Each number is 128 + 32 x the weight over its row's rms, rounded and kept within 0 to 255. Layers, rows and columns count from 0. The size above them is the row's rms in percent of the matrix's.

# layer 5 MLP down (transposed), 640x160, rms 0.104, rows 95-137, columns 80-159
size [105 121  98 107  98  78 102  89  94 105  77  81  89  80  88 100 106 103  91  95 129 118  89 101 109 126 106  95  87 109  92  84  97 117  95  90 109  96  89  92 105  95  99]
[[166 133 121 155 140 103 113  46  70  95  45  72 109  81 150  85 159 141 150 100 103 125 111  81 139 112  77 185 135 131 130  87 104 127 110 135  76  78 152 151 172  96 152 166 122 113 154 134 148 108 132 163  99 148 174 140 113  99 155 149 179 111 149 146  93 142 163 146  81 179 124 108 155 210 144 102 133 140  85  93]
 [102  96 110  95 110  82  51 140  79 156 120 153 106 127 119 122 104 158 138  83  68 120  71 169 159 137 122  66 113 174 138 100 120 139 176  99 164 147 120 108 104 120 120 101 124 113 156 195 159 125 152 104  75 153 140 162 105 103 101 126 162 113 133  95 153 125 167 114 111  54  71 164 124  96 161 127 111 108  89 120]
 [121 138 127 173 143 123 118  52 141 144  65 115 156 104 143 113 107 117 179 179 122 117 151 101 168 160 138  77 181 124 173 130 131 132 115 120  60 109 119 111 166  58  81 118 144 132  97 143 156  82 108 125 175 159 151 153 113  26 115  76  73 103 123 128 134 124 112 129 160 138 137 125 124 130 185 168 144 117 155 108]
 [129  75 170 115 199 130  12 127  70  99 167 161 125 135 159 158 141 126  74  80 108  58 132 126 120 137  85 106 109 133 108 126 131 138 146 122 123 130 142 112 123  89 129 145 129 132 114 147 133 159 111 118 130 174  95  93 206 134 136 110 168  91 119 139 161 126 188 153 167 149 104 119  53 111 150  75 165 120 116 123]
 [135 170 157 125 169 113 109 130  62 159  91 126 136 107 124  79  71 151 126 135 133 162 113  99 146 154 169 172 122 145 121 175 101 161 152  81 131 127 107 103 107 135 140 131 142 121 122 116 122 133 153  64 174  70 194  96 177 159 163 116 171  71 174 133 157  95  78  37 106 119 139 133 134  83 119  86  88 117 132  52]
 [122  91 164 139  65  92 101 143 209 108 174  87 139 107 137 126 199 105 130 106 127  73  99 146 116 199 127 130 101 180 145 164 134 168 130 127 111 151  88 142 119 112  79  91 108 124 124 104 143 131 184  95 113 141 137 134 130  79 140 175 149 109 149 123 106 152 106 128 127 147  88 134 143 111 174 126 157 171 153 169]
 [158 108 134 105 151 171 178 162  89  77 154 135 117 125 102 122 119 121 164 150 117 131 143 112 128  88 133 168 118 111  73 151 187 163  80 146 180 129  90  97 166 104 158 151  70 178 169 129 134  69  89 197 111 160 112  89 119 185 129 118 149 136  93 155 107 131 116 184 148 181 178  93 133 127 156 150  81 141 124 174]
 [ 85 163 189 131 173 149 123 133 129 138 146 159 142 104 196 165 132 107 116  96 104 201 129 159  94 110 173 125 128 101 107  90 124 125 117  94 132 163  92 157 175 139  80 120 106  99 136 205 227 151 187 112 132 169 159 183 129  95 185 128  80  76 119 162 151 205 126 146  99 151 120 151  65 158 170 160 123 118 142 145]
 [164 146 121 133 175 103 128 167 147 143 194 125 101 156  70 170 101 146 108 156  91 160 140 130 152 135 140  80 170 133 148 101 120 111 153 142 127 177 230  66 135 144  83 175 135 147  88  59 144 182 184 176 105 115 111 134 137 103  95 169  77 144 113 161 119  96 159  82 101 157 152 101 115 102 162 208 122  90 113 113]
 [154 153 118  75 145 153 138 122  47 142 188 172 150 138 161 133 105 126  69  85 126 114 193 139  99 150 156  99 129 115 163 102 146 145 150 111 149 138 121 118  50 159 152 136  93 154 164  69 109 126 173 141  93 104 173 151 146 152 126 164  93  81 134 130 107 142 129 126 105 145 141 112  88  85 148  65 105 166 123  94]
 [124  73 164 160 139 155 117  90  99 177  84 149 127 182 144 163 139 145 127 111  84  84  73 121 109 151 100 110  93  68 152 119 128 127 175 120 150 103 151 179  93 161 102 128 110 120 162 108  94 137 140 126 162 181 141 164 108 100 148  96 182 112 106 145 128 162 156 108 211 115 143  82  91 110 127 131  88  87 146 131]
 [128 156 147 149 141  91  39  81 147 153 161 110 113 129 113 121 167 119 116 165 172  96 148 192 128 127 123 112 141 200 147  44 152  66 149 117 133 125 132 168  91 148 116  77 135 110 111 113 127 133 129 182 131 166 151 128 140 100 106 131 119  83  84 138 107 115 107 135 115 105 146 157 149 112 170  88 123 119 117  84]
 [176 114 112 153 129 117  92 142 126 142 123  58  78 126 105 139 138 130  86  73 162 124 204 154 105 128 123 115 167 162 150 122 157 166 110 169 108 158 116 110 185 102 142 123  70  92 131 208 184 170 123 121 141 157 144 143 134 128 129  81 164 182 149 157 154 128 132 116 181 121  79 138 111  64 167 117 138 153 126  62]
 [ 55 169 149 154  86 150 105 184 170 125 156 128 149 104 134 100  74 154 126 110  56 109 117 110  87 145 156 113 144  81 114 108 103 138 203 108 106 111 154 146 127 148 113  69 119 206 181  88 136 128 143  95 140 164 134 120 175 136 128 130 127 108 137 145 129 104 131 135 137 151 101 129  82  68 132 130 153 180 141 155]
 [176  95 170 164 131  89 143 108 166 162 158  86 146 104  90 180  93 158  73  63  97 105 133 105 128 146 148 199 179 141 187 139  97 139 103 132 178  81 139 138 175 109  98 118 117  89 139 144 135 192 163 121 104 162 134 146 147 144 165  92 117 177 119 171 133 143  98 164 150 159 102 132 106  72 178 203  89 123 139  89]
 [151 107 160 178 113 105 135 102  79  90 153 138 128 159  73 161 132  92 123 126 173  94  53 113 108  96 112 204 142  97 151  73 143 124  88  68 197 126  70 117 112  74 164  58  96 148 150 147 108 168  65 133 165 146 169 138 147 110 149 152  91 138 152 156 108  69  96 101 117 166 135 130  81 169 150 140 119 182 194 124]
 [111 133 126 161 120 156  42 126 131 156 121 108 153 107 129 114 109 140 133 120 120 124 181 140 157 103 147  88 146 102 128 187 141  86 113 101 128 121  98 167 195  90  87 177 137 182 143 122  87 189 132 115 175 118 104 149 112  90 143  94 122 105 111  75  65 131 140 157 130 158  72 132 118 123  87 116 114 136 138  99]
 [140 111 122 136 138 163 162 115 118 130 168 130 143 147 117  89 136  96 127 137 159 116 134 151 103 118 127 171 120 138 126 121 155 157 124 140 140 144  81 138 127 119 165 160  74 107 127 143  78 120 125 119  60 167 163 126 192 121 138 216 150  75 163  70 109 105 110 106 119 121 149  77  97 110 165 104 105  71  60 148]
 [123 134 129 120 119  78 112  51 150 131 160  86 121  91 102  93 175  50  97 183 139  98  88 138  88  80 145 117  33 138 104 170 100 147  79 125 122 153 156 109  78  95 132 116 125 145 103 148 125 173 140 152 164 159 147  92  70 181 122  87 111 132 134  99 164  99 148 132 111 121 139 152 141 186 109  84 104 150 168 132]
 [174 121 145 122 169  94 132 171 186 155 108  91 112 178  85 135 119 106 133 127 108 142 116  94  84 167 120 140 125  99 110 147 107 120 134 124  98 104 129 163 177  92 145 143 127 159 171 104 115  99 168 149 110 105 121 107 142 152 191 139 126  58 120 126  98 106  77 175 140 140  85  72 156 136 139 137  78 160 117 174]
 [201  68 158  97 132 152 148 177 108 156 150 174 165 193 126 147 113 144 102 106  75  98  91 156  64  79 133 143 195 107 170 140 163 187 196 107 142 138 150  97 132 105 172 202 146 149  84 146 173 123 122 131 154 139 113 137 142 148 124 142 169  84 147 110 165 163 122  82 138 122 140 176 107 106  52 131 127 104  86  92]
 [155 118  85 178 162  82 127 104 161  70  85 154 130 132 150 122 129 156 100 118 104 101 140 157 157 173 137 100 181 136  75 117 139 148 224 151 105  79 122 126  60  96 139 118 163 163  92 137 111 156 130  86 120 120 117 115 155 207  88  79  63 139  82 153 117  76  97 101 160 116 168 128  98 133  68 122 114 114 141 118]
 [ 72 114 126 118  64 120 175  73 107 153  75 147  64 145 102 163  97  92  95 151 138  97 119 107 120  94 144 146 176 175 103 167  93 197 173 139  59  96  60 116 126 163 104 189 101  84  98 107 202 164 150  96 178 157 130 111 126 143 142 140 143 166 185 146 132 147  89 148  98 108 133  94  91 108 163 121 124 133 121 108]
 [181  76 136 131 131 158 129 107 138 100 156 165 119  93 106 138 199 128 117 137 164 147 157  61 163 132  96 155 196 124  61 193  87  50 124  73 150 135 130  91 126 158 170 160 103 108 156 114 143  52 113 121 153 171 132 142 152 123 130 150  72 135 160 108  89 167 118 124 161 132 163 150 169 141 114 104  94 147 159 151]
 [ 92 112 103  89 135 102 117 143 122 204 131 100 159 129 130 109 106 123 115 156 124 143 134 110 137 182 170  91 121 162 117 110 144 150 178 163  42  92  99 132 113  71 113  53 149 144 108 160  66 150 148  81  40 171 120 101  80 112 107 117 106 129  62  94  98 128 162 145 154  55 122 124 138 117 132 133 105 161  98 138]
 [155 129  95  91 125 153 153 181 188 131 159 128 105 149 132 140 116 165 134 144 187 111 130  83 158 146  97 111 106 102 116  82 139 115 139 134 137 114 135  89 143 182 126 120 106 107 136  88 142 106 109 109 153 127 101  21 125 138 164 144 174 130 151  95 125 151 145 122 140 135 133 208 168  97 169  98 181 153 136 129]
 [ 94 101 140 130 143 104  99 133 143 157 156  93 174 104 124 108 135 136 114 146 131  79 116  59 117 177 159 118 190 100 132 113  91  94 112 150 151 119 142  84 137 150 131  53 108 156 113 121 113 191 129  65 133 112 137 118  84 109 163  99  99 108 158 129 125 145  95 155  90 155 100 137 154 213 128  65  93 127 152 169]
 [119  86  70 119 121 114 114 125 115  90 122 160 180 110 150 120 132 159 115 112 101 182 169 115  64  65 161 135 133  54 130 109 136 196 161  80 116 117 149 165 158  87 114 181 160 150 125 117  73 149 104 103  70 105 191 137 123 110 123  95 154  92 162 144  93 174  82 132 113 154 115 136 142 208 145  97 161 118 103 108]
 [153  86  87 193 170 141 125  69 111 138 169 123 136 166 112 173 174 157  45 114 151 177 203 136 193  95 144 156 124 121  14 108 133 161 103 146 148 131 116 149 151 125 145 134 127  88 119 105 170 191 147 136 154 125 130  31 150 137 151 139 159 112 148 162 112 152 158 155 137 136 103 122  55 169 131 110  65 159  77  95]
 [164 155 120 117 138  88  86 112 131 148 170 146 120 139  81 174 127 131 168 178 119  88 103 160 112 157 150 178 116  67 146 111 139 153 116 165 126 118 139 119  73 118 121 103 111 171 138 119 209 144 137 110 111 129 128 123  85 159 162 142 112 133  93 144 101 114  75 145 134 157 147 123 143  80 122 100 143 170 126 118]
 [105 104 179 137  73  79 127 130 147  93 123 106 128 173 122 125 104 150 173 129 161 119 173 159 159 180 114 107 114  65 204  83 110 100  82 109 143 110 131 112 113 134 126 158 107 109 108 125 124 143 150 116  76 160 128 152 104 129 143 120 146 169 144 136 147 159 105  91  80 106 137 109  75  58 150 164 160 131 111 127]
 [ 78  81 145 129 111  86 115 102 132 159 128 145  94 147 132 195  97 132 140 155  85 183 132  46 123  66 170  98 101 122 151 143  94 169 137 206 137 146 138 135 117 168 150 133 135 116 187 185 185 117 171 148 158 159  80 115 105 134 107 111  71 167  85 177 133 135 126 155 163 107  56 129  90 117 130 102 126 109 138 109]
 [143 108 124 157 170 158 191 173 162 159  74 131 160 119 142 171 159 195 148  82  76 155 132 110 128 124 162  78 109 106 112 132  68 112 148 119 109 167  65 138  89 138  61 104 193 121 188  82 112  98 114 146 137 133  98 159 110 181 170 194 159 117 148 143 184 114 152 110 134 146 101 187 177  47 142 136 120 102  94  71]
 [126 166 179 109 120 154 154 119 147 156 102 168 149 166 138 144 122 172 106 146 114 152 164  73 171  80 111  99 126 164 107  72 150 128 178 191 100 125 143 102  90 137 130 138 126  96 140 172 140 107 168 148 129 105  91  87 163 125 147 150 162 167 149 185 155 169 118 112 107 160 112 115 134  62 103 124  74 158 178 141]
 [154 138 150 158  97 137 226 162 151 145 110 141 236 100  94 112 146 158 143 148 145 130 147 125 125  50 130  84 155  52 143 160 162 121 128 100 115 119  78  91  90 116 119 142  63  88 150 143  66 114 193  76 119 148 125 124 132 161 121  95 111 155 116 102 116 102 128 113 112 113 134 144 138 136 159 115 139 148 140 177]
 [120 162 148 143 116 131 118 175  90 120 169  93 152 141 100 170 124  77 132  87 105 175 144 107 139 130 109  77 156 159  95 142 110 116 172 105 145 118 151 108 130 144 105 156 139  95  92 152  78 145 189 128  70  74 121 170  85 171 141 105  92 112  99 170  67 127 189 100  86 144 108 108 149 137 163 157 194 150  85 131]
 [139 175 163 113 139 126 141 151  76 140 234 106 167 135  10 136 114  73  63 148 162 131 132  84 183 137 102 157 170 187 132 110 134 154 157 144 117 135 153 145 122 150 132 128 101  86 121 185  93 110  53 154 201  76 130  95 102 146 133 151 123  81 198 124 144 161 136  71 125 129  95 125 110 144 109  89 119 109 141 142]
 [ 99 135 153 131  98 149 141 139 153 150 139 122 124 196 112 156 123 164 161 123 142 174  84 118 152 143 130  70 144 149 113 102  93  53 167 129  99 129 149 127 129 107 102 147 103 179 178 140  53 123 101 109 120 144  86 152 161  93 129 168 113  40 103  81 144 160 108 130 137 182 163 108  74 143  94 105 118  50  94 116]
 [ 45 111 134 191  67 103 122  50  79  80  85  68 170 157  79 156  96 168  89 158 150 107 113 113 166 115 130  99 138 161  99 141 115 144 112 145 145 163 105 164 178 148 127 118 169 152  89 166  85  94 151 159 119 136 121 116 151 146 105 109 116 123 170 157 112  63 166  93 141 129  76 109  91  76  97  75 128 166 135  64]
 [139 156 124 123 126  95 101 123 121 107 181 153 118  84 101  83 221 137  93 157 122  51 186 145 138 154 102 124 121 169 148 125 114 121 104 197  95  88 131  47 107 115 160 152 103 128  69 115 182 156  91 102 102  85 175 160 168 107 123 126 160 107 188  93 172 138 169 159  76 149 154 110 145 110 130 124 122 136  99 175]
 [146 115  94 144 189  51 119 130 157 116  97 113 131  95 208 122  84 185 132 126 113 148 162 181 137 126 134 102  79  75  93 126 131 163 117  89 172 164 128 138 124 123 133 102  83  98 165 114 159 189 169  66 159  79  93 155 126 132 158 139 136  94 116 112 136 138  64  99 102 124 165  95 117 122 174 154 134  86 156  79]
 [150 115 142 102  72 158  87 135 134 115 148 168  90 103  88 191 127 144 156 157 162 121 119 184 128 115 132  84  88  90 146 106  65  89  95 113 144 133 177 154 187 120 101 136 130  67 139 173 169 159 132 112 116 136 133 127 147  99 133  84 139 142 162 112 133 172 149 126  89 101 147 120  81 161 104 115 137 141 140 113]
 [140  85 154 124  51 201 110  97 185 131 115 127  99 169 175  87 126 139 103 166 134 133 108 127 110  94 148 162 105 106 100  86 110 136 109 182 106 119  94 130 128 139 128 150 160 162 108 152  40 108 106 176  88 169 103  57  92 108 122  94 102 130 110  82 124 168 175 113 148 153  99 155 115 140 119 173 153 107 137 201]]
# layer 5 MLP up, 640x160, rms 0.0757, rows 96-137, columns 80-159
size [102 107  93 112  97 108 100 104  94 103  94  94 105 104  97 101  92 101  92 103 104  93 113  98  87 100 104  88 100  91  95 102 104  95 104 106  96 103  97  93 111 101]
[[143 128 144 109 131 138 135 149 141 123 106 100 117 141 132 140 115 131 185 128 128 182  71  63 105 125 133 169 129  72 131  90 153  64 143 156  86 128  92  79 138 129 137  86 153  87  99 121  98 114  62 124 120 102 144 115  99 176 105 139 101 118 113 182 156 109 183 137  89  83 165 158 184 112 222  81 102 154  83 169]
 [125  95 144 145 175  87 114  71 112 113 116  81 121 165  87 127 220 124  72 140 117 117 165 108 146 144 160  87 150 133  96 122 174 129 117 105 149 207 145  93 111 124  76  82 103 103  70  83 125 100 102 106 130 157  92 173 103  87  95 106 129 112  98 120 141 110 146 107 103 128 131 148 116  91 169 131 146 131  84 141]
 [145 141 191 115 165 120  65 133 137 113 114  86  98  87 177 116 141 144 144 111 115 127 155 143 151 124  85 159 131 117 144 105 148 170  90 155 141 149 177 153 103 124 132 134 103 130  66 130 158 130 125 124  78 172 151 161 168 104 117 181 115  98 157 158 141 123 221 142 104 134 133 136 176 111 110 105 118  81 136  87]
 [ 68 144 159 144 137 132 125 115 168 134 132  94  82 128  73 103  81 197 165 135  88 145  93 120 187 154 157 120 160 128 148 133 177 108 116 146 109 144 111 174 130 150 125  91 112 156  92 108 113 119 133 104 133 112 208 153  93 143 119  98 128  88 105 129 126  35 147 121 101  67 115 100 141  96 129  93  79 150  86 185]
 [114 146 129 129 189 130 186 155  87  81  72 120 118 153 109 136  90 135 137 169 171 125 124 182 129  53 137  69 129 140 145 145 112  88 124  89  77 161 178 163 133 173 128 106 101  90 125 164 123 110 142  84  76 159 121 115  98 152 102  82 158 176 152 103 119 127  67 106 115 217 123 128 167 128 148 103 140 107  99 169]
 [136 136  74 108 132 112 163 103 142 132 119 105 150  87 117 110 160  49 151 117 116 106 113 123 104  82 120 149 103 168 134 108 126 103 112 139 151 165 154  79 117 105 200  88  66 159 107 107 101 163 129 186 213  78 143 155 111 120  70 107 116 183 160 172 132 161 133 154  79  92 155 112 127 154 157 140 129 158 156 166]
 [ 86 128 164 105 159 130 132 134 176 125 118  74 160 189 147 103 190 111 117 139  78 136 106 132  89  55 136 119 133 146 132 130  68 140 169 191 120 142 135  83 132 154 144 107 107 173 168  81 112 144 151  69  77 144 114 157 140  45 129 130 136 148 216 182 122 129 130  90  57  61 126 105 151 136 151 139 135 138 155 133]
 [154 127 111  89 133 213  43 103  60 111  46  57 125  81  99 115 159  76 114 156 104 135 115  90 104 114  91 149 146 197 132  91 149  80 142  81 126  84 139 139 139 104 125 178 187 182 128 114 103  86 105 131 101 169 103 136 115 136  64 133  98 174  97 163 111 132 180 118 121 108 142 155 139 197 154 120 187 145 136  64]
 [151 120  84 127 147 101 142 123 174  70 165 128 187 100 107 144 130 136 197 134 123 138 178 124 133 140 188  92 154 126 201 158 142 126 149  96 122 135 130 162 135 113 120 131 142 107 111 158 133 152 156 128 128  94  64 141  71 106 131 194 110 177 161 137 151 146 161 157  44 128 104  86 114 138 100 147 147 126  93 113]
 [123  90  51 146 102 106 138 189  99 141 158 107 153 146 119 179 140 134 152 128 117 109 171 113 108 193 155 135  90 168 123  86 135 187 147 175  92 124 124  96  68 153  99  86  97 127 101 124 134 110 117 152 153  75 135  79 130 126 117 159 131 196 179 146 140 145 121 117 175 159 112 222 158 102  79 118  99 110 116 168]
 [179 107 120 186 145 166 115 121  78 120 131  70  97 104  91 156 116 115 134  74 106 126  99 143  87 109 135 113 133 176 115  52 134 146 129 153 146  83 107 133 121 180 129 128 132 100 133 105 104 148 138 153 133 150 158 145 123 143  79 155 103 122 158 140 178 175 137  71 145 139 105  85  74 113 145 162 148  95 142 132]
 [143 123 107 158 139 110 102 140 122 135 124 136 147 103  77 170 100 100 141 132  95 121 175 111 157  80  84 148  88 119 114 128 146 103 126 127 149 155 107 151 129 151 101 112 143 116 153 154  99 119 128 128 129 122 135 159 129 222 106 183 121 104 135 137 151 114 172 153 123 125  86 172 137 135  81 129 113 136 111 142]
 [120 129 133  52 182 188 159 116 125  95  72 135 191 141  59 147 166 129 145 189 141 109  64  70 180 120  83 158 145 192 168 165 176 139 112 133 149 160 163 122 126 133 104 129 130 135 167 168 143 123 130 100  72 152 146  84 130 149  80  76 118 141 164 174 119 134 148 156  72 128 109  64 134 103 203 147 120 119 129 147]
 [130  74 180 138  84 103 128 147  77 120 190 180 160 145 100 183 151 123 175 100 103 158 126 165 104 197 112 182 124 139 119 168  99 133 166 197 140 130 123 130 230 124 109 113 198 169 129 139 133 108 117 105 149 181 129 124  81 172  66 136 175 158 120 154 137 114 160 132 132 135  79 112 100  78 183 119 112 142 128 167]
 [ 95 149 164 100 128 111 107 156 144 132 187 147 134  85 112 206  84 141 122 140 109 207 124 114 158 144 138 116 137 229 156 167 137 161 216 128 109 116 176 184 156 151 142 123 112 132 118 136 187 114 157 135 162 125 139 106 120 169 132 186  67 129  97 143 127 161 143 130 134 151 100 107 119  92 156 153 118  90  56 120]
 [110 166 187 144 122 104 121 117 127  63 142  89 122  82 125 140 140 102 138 123 138  83 164 162 144 127 100 121 116 102 155 151 147 153 156 121 155 201 165 152 122 140 192  58 134 131 141  99 183  95 137  92 197 139 106 126 109 142 199  77 180  92 183 144 163 201  90  63  87 168 106 125 130 118 149 146 148 106 104 105]
 [147 120 123 116  93 180 194 115  97 130 172 124  94 111  94 104 174  85 197  69 157 159  89  72 143 141 155 128  98 114 154  90 167 181 136 100 105  96  57 111 164 159 140 142 113 155 156 150 158 183 108 116 153  66  96  79 151 113  98 142 138 118  91  63 135 111 136 149 102  77 129 124 171 114  58 125 110  98 183 171]
 [131 152  76 107  99 158 111 116 142 155 195 137  98 106 122 161 112 117 146  80  79 145 141  82 118 110 131 137  92 132 145 122 113 164 161 160 115 136 160 140 144 139 203 118 139 174 106 134 124 142  79 159 143 111 106  96 195 140 137  99 137 151 143 129 173 157  94 164 199 158 125 143 110 151  63 164 128  87  77 208]
 [115 117 175  99  98  71 100 132 152  83 162  86 134 125  90 123 119 139 131 152 207 142 144 119 109 100 135  81 133 170 134  93 176 141 122 137 175 140 153  78 123 130 108  91  49 132 159 156  99 159 128 126 123  96 143 190 123 140 126 108 141 170 108 133  84 131 131 139  50  85  89 142  80 115  88  97  76 141 157 132]
 [156 102 100 123 146 170 168 127 117 152 108 140 178 157  95 146 122 107 142 137  84 105 114  80 132  90 141 111 218  98 132  78 142 137 148  89 103  90 135 130 135 126 135 101 101 144 126 118 182 115 125 113 126 168 148  99 166  99 107  66  96 112 147  94 143 190 153 135  83 151 160 191 169 151  77 163  80  97 113 153]
 [120 120 160 152 135 140 169 124  70 116 159 194  65 123 132 147 164 125 145 103 102  99 146 131 165 145 179 198 115 149 123 155 131 203 112 135 171 111  95 112 239 117 147 132 157 118 109 134 119  98  78 179 135  77 163 134 112 150 105 167 138 186 191 141 147 147  90 113 122  70 123 106 102 150 151 145 151 139 121 124]
 [116 201  87  88 179 127 127 151 127 139  97 109  69 129 107 102 151 128  95 144 120 134  77  72 135 145  94 118 130 104 167 150 132  99 122 156 124 135  70  79 177 143 146  98 181 101  99 142 123 149 114 127 119 103 129  74 110 148 129 111 108  58 111 161 148 131  51  78 157 131  63 152 148 169  93 103 131 188 145 187]
 [100 135 169 127 151  59 133 121 154 126 139 102 172 176 121 123 159 130 148 168 161  73 120 102  96 104 102 103 150 177 125 110 165 156 111 158 155  72 125 121  75 135 141 118 122 138  60  97 144 140 109 169 110  98 197 203  99 115 118 150 138 137 121 138 164 122 127 158 127 137  98 116 115  93  63  80 100 126 163 167]
 [161 131 151 104 172 128 122 136 127 179 171 119  50 133 106  98 158 148  84  92  78 156  72  83 155 138 209 146 109 166 112 133 115 132  71 126 156  88  94 163 116 140 133  68  87 135  59 123 129  57 118 162 129 149 143 174  65 169 102  97 123 118 125  65 134 139 114 150 144 125 102 184 109 176  95 199  95  80 142 129]
 [143 108 106 167 130 122 132 108  92 110  83 140 147 104 161 164 184 147 178 133  80  98 158 141 150  96 164 156 135 152 156 174  87 122  83 149 100 153 128 135 143 149 120 176  96 109 108 152 152  76 174 152 144  84 151 128 164 118 127  86 102 111 135 179 107 130 150 154 153 103 139 179 163 109 157 229 173 144  36 123]
 [135 106 123  86 164 134  71 133 116 177  72  74 108 115  96 163  93 121 150 137 139 106  52 152 184 107 103 110 120 117 124 127 102 124  84 170 130 132 127  44  98 158 160  82 142  88  89  76 127  99 142 157 140 131 102 177  89 121  58 107 154  96 169 113 148 118 143  68 135 139  41 163 160 130 123 117  85 137 164 150]
 [106 148  81 155 142  72 160 122 109  83 146 149 112 180 127 127 109 147 183 135  75  73  52 109 103 108 157 170 146 131 109  72 107 146 147  91 152 126 135  97 134 127  73 147 166  72 162 127 121 152 141 118 109 122 111 103  96 107 142 111 100 141 138 142 143 170 145 188 198 154  95 127 166  29 126 111 102 116 112 106]
 [ 99 218 105 157  99 155 115  99 114 147 132 113 147 137 142 155  84  92 117 165 116 110 137 117 115 220 116 134 145 138 129  88 103 116 142 157 121 174 136 113 153 117 144 144  72 202  84  76 190 144 162 198 112 158 139 136  81 113 170 128 140 107 141  92 125 134  98 170  68 117 175 111 168 124 102 153 220 119 127 130]
 [ 65 149 135 111 160 130 148 113  94  47 181 173 158 129  52  83 113  97 118 155  96 106 105 138 136 128 171 123 175 186  78 142 133 137  85 188  71 165 126 163 110 131 139 138 157 143 113 144  95 134 196 194 134 218 111 147 121 132 177 116 154 155 160 125 121  64 138 154 119 115 156 152 118 113 150 176 111 136 116 119]
 [222  91 177 157 127  88 124 205  68  80  77 128 166 136 117 141 153 153 157 122  68 141 116 150  87 178 100  95 132 156 134  86 131 175 102 124  82 135  94  86 168 110 113 108 167 167 100 124 169 127 108 127 113 158 147  66 104  93  70 125 155 132 144 147 125 155 146 118 141 102  84 143  75  78 163 136  95  85 180 162]
 [155 160 109 116 126 123 122  95  97 106 142  82 146 143 142 124 120  95 142 124  84 139 113 126 112 115  64  94  92 159 170 215 128  74  83 182 132 162 116 107 153 139  79 132 138 189 183 133  90 141 121 142  94 167 123 165 133 121  74 106 128 130 109 106  85 112 134 165 236 159  97 149 112 131 101 134 126  57 101 174]
 [134 102 109 146 108  96  83 147 133 148 118 148  78 134  84 117 162 144 165 144 142  77  97 128 155 122 125 166 154 141  92 126 103 131  98 135  92  96  83 145 175 110 140 175 197 130  94 204 134 118 173 110 150 135 123 163  87 114 129  65 125 143 158 198 137 132 161  74  92  92 114 157 149 150 134 172 118 150 142 146]
 [144 106 117 149 166 127 117 135 199 102 136 174 121 197 131 116 153 112 153 156 147 100 149 131 109 132 110 158 140 162 141  75 101 177  79 160 110 104 123  95 118 120  98 112 136 132 115 128 155  93 112 104 180 108 115 163 141 123 123 165 128  91 114 113 101 146 166 157 182 226 142 121 156 129 147 179  92 145 157 154]
 [155 182 168  90 131 122 179 146  83 157  95 106 112 185 148  93 181  82 113 118  92 140 152  98  62 111 104 152 123 135 131 110 122  90 117 128 111 131 154 132 111 133 182 119 108 130 152 171 139 108  89 127  97 124 115 111 149  79 130 122 111  52 126  95 139 144 108 152 140 129 153  72 160 104 109 115 109 100 149 159]
 [129 165 158 126 160 119 170 146  90 132 152 105 112 137 119 147 167 178  97 100 157 109  87 131 207 123  80  81 177 138 156 110 151 154 146 100 103 160 149 126 108 121 167 118  66 103 137 137  82 117 135  99 114 147 141 106 137 115 108  71 117 152  92 223 106  85 146  58  94 123 166  94 152  84 168 121 140 148  90 152]
 [155 129 137 114 145 121  24 138 105 212 117  38 139  86 131 162  67 106 118 135 120 125  90 138 154 120  59 162 136 137 100 111 132  87 133 138 105 136  44  93 159 101 139 152 205 139 158 164 125 121 211 172 104 100 130 153 121  91 165 169 175 174 127 126 169 169 117 110 201 143 110 108 164 128 127  90 148  99 130 110]
 [122 114 123 101 200 115 194  57  96 124 167 113 142 131 190  66 159  96 101 124 145 190 124  95  92  80 127 129 120 127 156  90 121  76  94 120  91 133 160  98 153  88 154  85 105 142 158 103 121 132 132  97 126 143 100 167 128  61 217 100 109  61 148 141 110 153 155 135 127  56 185  63 105  87  99  73 124  93 123 127]
 [173 114  88 161 109 159 138 130 149 120 147  88 148  95 133 179 134  80 105 150 162 113 115 160 106 166 130 162 160 177 102 118 144  97 101 204 156  95 159 102  89 125 129  86 142 149 153 121 160 159 153  90 149 131 128 107 129 109 113 104 139 166 164 104 198 122 177  97  76  52  37  86 146  77 181 124  98 105 126 104]
 [135 127 136  74 154 104 160 161 157 160 114  89  91 142  98 191 138 144  63  79  88  78 148 167  83 130 153 110 101 185  90 122  75 104 132 134 148 134 121 131 139 124 163  58 132 156 128 122 114 252 197 115 119 125 142  92 168 120 139 144 131 127 133 152 172  80 172 168 120 143 167  58 125 176 112 160 113 114 144 147]
 [125 149 182 113 124 107 217 139 159 166 125 108 126 116 107 170 134 140  99 116  61  61 178  71 180 108  75 138 178 142 121 113 160 128 146 103  84 135 123 177 105 123 158  85 122 168  69 162 112 175 136 116 148 153 108 107 149 126 100 106 113 135 110 171 156  74 113 115 141 129 158  98 121 151 151 147  66  94 157  95]
 [135 131  99 162 140 107  79 122 125 148 127 114  92 144  12 144 107  97 111 100 106  94 170 162 134 110 162 141 116  52  57  91 118 123 119 157 124 171 147 115 132 144 123  87 163 172 102  74  98 145 107 115 119  63 125 128 104 129 145 139 122 151 141 151 165  85 131 200 168  50  98 129 117 100 130  58 123 111 189 126]
 [116  91 101 113 159 158 141 128 134 103 164 155 117 179 152 139 138 152 142  70 143 153 105 137  65 149 179  81  93 155 128 123 157 182  86 100 169 135  65 148 108 120 125 116 158 180  90  75 161 173 167 120 150 129 115  96 131  92 129  48  59 158 130 112 176 147  92 149 137 132  87 171 164 103 133 101 113 107  86 102]]